Weights of a small transformer language model.
Size: width 128, 4 heads of 32, vocabulary 1024.
Architecture: RMSNorm before each block, rotary positions, no biases in attention or MLP, untied embeddings.
Training: a variant of Adam for these matrices, 4999 steps.
Each number is 500 + 40 x the weight over its row's rms, rounded and kept within 0 to 999. Layers, rows and columns count from 0. Numbers have three digits each. The size before them is the row's rms in percent of the matrix's.

# v: layer 10 attention value, 128x128, rms 0.0783, rows 106-127, columns 0-127
# o: layer 10 attention output (transposed), 128x128, rms 0.0781, rows 106-127, columns 0-127
# gate: layer 10 MLP gate, 256x128, rms 0.0962, rows 0-1, columns 0-127
# up: layer 10 MLP up, 256x128, rms 0.0907, rows 0-1, columns 0-127
# down: layer 10 MLP down (transposed), 256x128, rms 0.086, rows 0, columns 0-127
v106 086:493531463494493436496486515593452494435439452493561514454549535474540498502496469497460582507486524565431575561473505464583487512525491545419473487478514461470482542474457436498529541485527472459475512449579474550543501540508458526433519533474494511557508518511456507453496462494480508480502491584523497518439508477429542514521414470518504538470572601566429468438542482519506511518485
o106 080:505494609503497450493453504537500462544529498513493450604492491552515528467509440444500520564462490574501399514501458449531459510538523530489507469488521462512473490583538560450526487537520520576535515542488495448537450545451481503533494527530580500531488508464500505470478472557491579546451448488464561480526500503541495400575474587468450514497522499547415481429523484499525501487497
v107 089:518555513427464479524523483584441473438446552475526514525569546533473452505487513510506516481528538496502499454511505501537495520596533529522565507531495499521453479509512477517448523482513535473534540444575477508479468535486458494415379514504509497527498561536435472530476445485491513463590497495483435477424500472437535545540406446475492570436523555424490499464470529540509567490513
o107 089:565470565537494495536534513485542409532507499452539469510535543555460481493513500528482494537497552487484467524521370409475467449500551483463542480478495363557467487540511503487484427453499514584562585514430501474489527500509461546517468533503494536556519478405516542506460533467517538476443458471482521490469452494496452475518443575560469487490483518494438487477537507512542508509499
v108 078:546489469498573497521519437546531486493530570483529507478498449522564495494485524536450472493496557443498429528449489546488560502439475480526558489461552447429452531516459408497508460448505486461510530470469512513491485437498552423479412482608445419491446549526529429487495482445472520504525454469524465509470395489517544502468456518556488486466473517486463440508496444537509484475563
o108 082:486473428506493464544535482433505488513469531485536458559530485480460497475449488504501477518536550504495627520549487461477555475451543451556484450483511489481470504533484515468614486529538533510496487502498511466516421507610507532520544550418518512497503432557460496492497514548603496525475513446460484459591553552476431509469518541527478503506525543487474506472549564488498475608523
v109 096:498541572492467464444503470546473472536464482526428453510513483452466477533517533523451541433456500506496574572494473471579502493543485483438531509469497431424503540479482445553490509522551538472454540448456500440457462459494521594540512583520505512525547494524526453577480545514514551509486473510473541445400572465553438461553464523486470502478525558524459462442458501524461494487543
o109 099:522459556494492507493469414521527491446513562469518426547462504556550480493577485517449496525412461502514418489452433450571510468489559471557492434485533507534486479504497445440561452464522474541498492507473454499456538488503472481482529502525578487492499509467531496477508526596487430555461431459454475486517493507498507564544414468483571499439491467454469428510526499448570482536545
v110 098:508453442538468518493538466514596486531506453489390457502526457487521541442478474529492580532469478560507541553529488473484403483480490478504506459417528526477522544467517517483556482461451500484543447569464516512511485478516452518529541529478558532478401473524435522368479491527485575466455543471508522459513550468460551426522501515507529561542541495559527512465536513520473505536529
o110 093:477549563542478484451404485540464482472508520413450483506449486487481515552439510458515481480434464545519485470441519495521547465497448534513526510510504630541479526487458466543517482608464529439488482492626462457556459526512483469521526460505544502492475532500511472474496459530478489534490506487492523595568475501443547478565511450475530526456553524555474451522502441527493487475571
v111 075:471515541561457467446521449552477513463394498535517460479521516529486561538519481467520486444509510423480549511518522493451497487471486488562537573379464495495465539518501502519502424528535575510517490529512491461522483476504561564432456492511529564542553467499461490546494533539513531505491489451502508474481598490504464495558518514491574603482506527406481479417478535561478527471557
o111 077:472531507502451585487521499527554518510546505451522485494458533485453467500589496487464548484436515445579418491439436470570527510446540507504567465489509463517453530439415474504457420486448507551546523493492528482507492554484478545452491458485449502485475511430531553491483495499490448505483452513440495467521493512499454555460430504510471528512504484549504413544508493534648444485493
v112 099:494555411464444564512568601509513526494461498494526479509536501496533497473460466466526518513474526549464495482446518524477554473512500497500568525573516516461550473486463404409555498454497452494458513458528513570541492502432538462417521571572472522499469532531508489526506494516471500489546448461523557510514422535506557474506457487406484456454584483575485520431479454523532520500505
o112 100:536436541530527489534449568472519473566471538533483459580589517588550546467552485498543455528514467474455521524525498503509520540504509506549452480520503488537486509520515591499515553558530506503475536485516529432507415607477467431554514523453491478496512501489462495448473499540552550571553450516504472438453492564495499487495515498557463511473476583503483547444536494523466593536559
v113 099:425501472522471550538529542554502504478477508525473465479457469628565524535473492463485512529495476544458584545480514542468490456533510482504433541503481507547510452573560437451511459486497497512457452541488518537496440467492506484424621460482554520548475475478406512505464490502439495456533411479514545500551535571484539503508510507560544567506533520521496547413524509534508501529515
o113 099:499520510537520525507466550535477523488505550519543483583473517487488548494455522485530495525505475488514451501459475545489495597499504517485454453484433522511553500452478517509472436509479513502521535512463595504517420616481535518560406517491487511462483559388531447503490478459457507535473529528467522495513459508466451495476475505497401589479561594540501463527493454604562525486491
v114 096:469525528477434451435510469509455508569427466547532476493490463427464478533466465456457511463442482543474477495463486541498501469529470537459602519489552470472572536465439418538507468542538517465381416473481542495512532479477473525519494572496485536499582512511517479592432465520523561550516457518553529453452496527536488441542469483490450504478462577510484509484457463512482523480497
o114 093:538510554522525487483511491527555519449548558496512419522504502548556463479580468470460492508475464487442474478469444480566502525506573496591485470513530534486505464508517491432522485484487455517467581510497453460452525504521448423514590529521529508497504529444507555483529508587452484557524447494464467425460522491521512585472461605518544526464474477489489440448548475425533508511581
v115 094:443594501442515513467517605471452444553477464540513455505492466488480456529528481456487495443490499560551454463453537481459575462558470482477576541529492547511523433516525516527468489506513517509500492486572566533476543535426465520450466522510496550510515531557480523533460525516498421527501552452432515546510546539501499526454534439422508484457516462490562552417581508449483526484452
o115 097:561529539523506493536501518471576477511512459506494587544583511539490529513531528530502447545503484436440403510482461528510474493487457517478448483490508501541492467408526477453464493483472429565465557499494484508466563541488462470515501536510455530538489544406488485453507528466500464487511422585524454414468490464528529568502505362503465511532450474498552502539431519503493541505551
v116 104:528560498511503543547518579473544514479523503477567528545468506508542506448483472490537483562487486504507520521396504529483577469472491508516448498549515544450545461451508445419556587481470434478504469442525502542531524525424494411455547522579444452502528525514492561527487512428466412543478479529485542496507418509473536511467578489461481465449550449497512550497543513468549539512505
o116 105:488471507515526482537486567414511509569449521564470499502603475479554574492490513520522453558525459462456563488589554547486485555515501468511476507516481477483479446535513575549464560503536516521476496484509492466497454534459507483501487565448497438527493522547468408457465513515496598530543476519551454489483530553508529482477549444474434457487465531514560563466512497508440619496497
v117 079:501481484564536495513529489448506502442452490485484540498497420557582447530421575406531508517499482481509516530492498474501533494522523524567431509495450512502486521498534447583480555503509448516504448540378516465480481550436476485534509539583477451451546481510470556529476523418504519549543523524517501431574469490466487560453566494501476531568563470503464486468538554479512461544497
o117 074:466509493500482580497553465487532507468473498520498457469552526469493527474469522463421588500595503508423526510548498558510518545457480470577516498502450561479487449497522515531413481406508514518561467458487508538539483469524537516513459544446511434601526534513479451456494516522467444483482457469547561533499490567546539557561553416451475466449486484501560501522466452552516533483530
v118 090:619406450510444493505513500515531519495574599547546512505527516529446489526449530535484500542513489407508456546553491605484479534496513502542455502470486442454578522480466478580474482504455483516440547481458483532493505453480578486492533432542471516418469513526518486464464505507493570541521453450500510443455433560548551403476502513517515496529500480482513498510485492524507492531532
o118 086:481482429512547490509590469492489542504370519464552462549471462527500483465448557517444562454541484486488631520481414465536574472486517476570504511479468536448480484581472526554483517521533460485497506489478503447511464510547448520514487468497509570509539458579538478507505517532588490495522547485513523502539548519477475473432515570573506511484511545495467490541498520450463453509548
v119 099:489390500503460514451475536499429491548402424528393416503542545452555511521438516517515570440478480575507514488578492488463529495487493544456544473408494516530481524437550557506539514499507495521502513550497440469499490497490436543460489495416524512506457488547472532466452454543492563543530556434488518542472499475505519447547518469464517551465452485500487481453473495495506540542531
o119 097:527515570559466486499505473545563512498521537439516530484450477548472468548497487453454472516457499509524396512422397417516488426503539512496523570576525514495503534474451497492524463530444467517501529490604472465523592519480483519521511454542503523489457579465544597503496525554512486529456466560465615527463496498490501494502525520514477506485514470516469474547469454555513518478568
v120 074:599529477458453493467548556561514501494436480503572513472537588454541458496564504516519551406508482531497426466458517479482521461509485524533532507508494502433543475416456451539515518471492478575523497438512490492548537464414461482481518520538449550439449581519534567480482490468540441557529513523531527521438512511510507539556458472387490484523532469503553494455488515499526504533475
o120 075:522487512515438502514546522478512474548469486504470489553589486602503503480557493498466517492486485530461459571510506500548539504505543538538528496517528498473479457580525536555480600528521493555512503485507449456534508550449371489482518518471490480556560477512467524467437522538549483477506524582516524392463497493508539499524473470529464422495477411544517582446505505498408556498524
v121 090:582439521500519505466501528467558478494549504533445521466519490476459503462455479572549502508507561480509336497471493464488454488446523465520561443525512523471502482487473546489509503492462497508507449521496546499545556461473461457508557479506476441422442567435493529440511509504488528515484543466603475499522377481537593484509448507477511529520450438542538486542460485502535487500469
o121 096:465520430536501458511531552525515494525492494469507529523509495520522486573470494443546512487566495519494604541521547531435540480482468549524495531515503566465535511575507499551560566583470477456453505486546415502566476489558485484519507501469489496532518449595510535478464463498608516476519595509550507494532517498458542508507559529516524415531573473488523543470561487490401467513535
v122 089:471415531533454609499517504447537507591529451476471497500560487434487533484482479465531464475488484500483494480479517475498594479428455560551476513528453577479491470502495416526495501549474403520448483493472568511493488528497504444485473538525467524484439500527592527452506529514493586498553446487528476480542447469503557460524556473442446516489521439550573570530504500469488510539514
o122 086:537449466548528489529494533454495478452487503528441492454559516467518547519477537473518482513527415494446456511472571505530511523553471478620502472549513553470514465515484541539537492562541456431495501428569481498489519480551441433482570489526475523482512504528430514456478462503542514504494487505525505495474479543609531470508601464507507478436447573520503483538515485521439524511629
v123 101:501602493470524579462509460445516468566509466503521520495501536496510555424577496525498488457503507448545499503454518436516551467474495504536578488506500551493430463547449521465478531448472527516496386507502602496521551493517471491478488509489489493475499501496504547484499467451502397461485510537464521528507484472532501532519489468420516531452542396636574494495462468471475485458483
o123 095:542551474499496467550495549479517484505552488490528536456646497483518482514510494458604385465512434519484413534499578558471517480462497489526450505499527518537520514512534505505539559539514494455470479472502488510496428476501518477457523559499477449523534439493482461503484509459496460474478484527503425430524443482528587479515516409468501435536478477533556557545520558546446516562514
v124 100:515429492523547491465495557450525442529540532520471513514530445527529515505441461538517551515465503621545540522429494456495514486525409430522493486463494545533530491534550473489512527470479503463542457558470574580488551530467474517513491529503524480537424482582436536545474525518437572515445527474516525472499479469444527440411557492576491523454500546492533534445572501472515517508476
o124 094:483533559532538502531457502531510475459514458442476496591485476490514558541429528517487458600459505452470464475470493525468501466523450491489434491499479553547478456423513480533496417510475500497471555559588403488459492484560504534539479553473532501529470577486542453449491479470505528547505473464536512555563514540482532521447573385470456523495535502486534476565526465508510525520572
v125 094:473536475502474410486510431526439527426465479497524559488491548468486506557435495517496532505488508527505512548515497574537437490543502513434518521593512442492526558446416430486511496549509514459401476470489474476505484503488498551424545542449500532546526518462582433527538527513522602526484471543593506556447490509559498469471443511487499512483540564473447476541458499487510509460473
o125 092:512509536465460465467527519536473524474496535520519427552460527511560476467582443470485562513467473546483522457490485486545468521497570545512509526484539433478499486517577518482477534484486504522528528531456492532454495495457509431552492440509549539504497511523526524496481458581487541559570446450450450470454500555540436489474442690491543511481525473501462466428546528447513487480487
v126 090:480514455557509559516505408484550518553534545487480502517475457554501516473495533511544413526498482401477519486537493531531551544420461546492548502471515501484489517458505499475498480463477431546524497487467464447559455519601524433493450520512474461427486508528560450454470511537477510511472469398481494484499462477513485560477475534471529439537483434478498499589542483567469492516625
o126 091:467468447500472499475457448462477539509500565520462464394506479425472523480472486535493443424546543497506592503564559529504532471468512426500518499534510500465459512497428525502545487507479532464505432426528574496526422479558525442481553434472445527500468407575458492517547562483509465492507514487504448543556518539487471446534524481540515565436506580498476499513495522475512527547543
v127 090:558444517507532512559490518528487468464530548492474540489542408575508519554406518461475488481522500481537481497634485523512520514488548424551450535451462496535556569558486545499515564440529502511427500469444516495490498559492519567464473465512529543565510492549482444414475487476491626500503479535476467482489449508518500473463516523530494545578496530454500493496536514512491461542550
o127 084:485515520461525493476540508499492511498475514467575476526442581466503478495439513538400558544577518522499559530403400490522506504466476520488445485435450501491445515500522483511449469489507480496551463486486461555518445448524593615528525458503491549551502519550504489528495477511526495461525483468459586555518566534513441465414549538547519561477508507526479460535467480545478496536455
gate0 092:541516475441474524488507548450427500528589484481545571482479492443471506456477463508473504448499528456474497503524496424542510551589463473552488497528480525507395530471549413522470499437448528498449449562464521513488533457530460557529446501527391521558443518477472549477559506466525525559494504423591515445535536453472463475485442529518516464477460445485493528481522491467496490473518
up0 100:488539517457471488467463555463515533553520439493464474450482532554499540526553553500544558543534456531456545517443501502600569552496581468492505528463552521558503559507427521484476451535532542497402501472520509421471520525446496534493554503445495524559509363507429512499473486471478544511515511480457456533500480452522508465513515499471551532452531518504493441499506501595482443457470
down0 103:481503484572520485451416496418515566440543529542507501508533556446540539411417473476505549389471510396578513495532512469505469488507493521556450449506506482522530476487527535483498484455454465451493517504422538565483534489456486536474486471480460521531516545459466522483497522535508557481487493573529490470431542496508517507502458517540410538537528486479452486496502475560512452401554
gate1 099:471544448520495487503489438482475479503514574489510463516421521520574479431526517540512514468481532525487543491448552498481545534459507397447543444567489531498478526474605435507526602479496504529528504489491444485536521577492563493455510555463493506458459601486514512466425509491510561497476481479485516462577496468536524500578427520480508528490564444481512444497459482449444498460447
up1 096:481536498521535481539487520478483462452493409491558572511483471462486418501519503507463474486443443517536452573535551496426517382550491476480455528486382488470464524522466473560519541505454488540473489592509545419494505523512516566544522442523497495452584471451466515509496502441522552464537518546461495481565439486498558472525442467481436498440466492456521488456498492526515486518525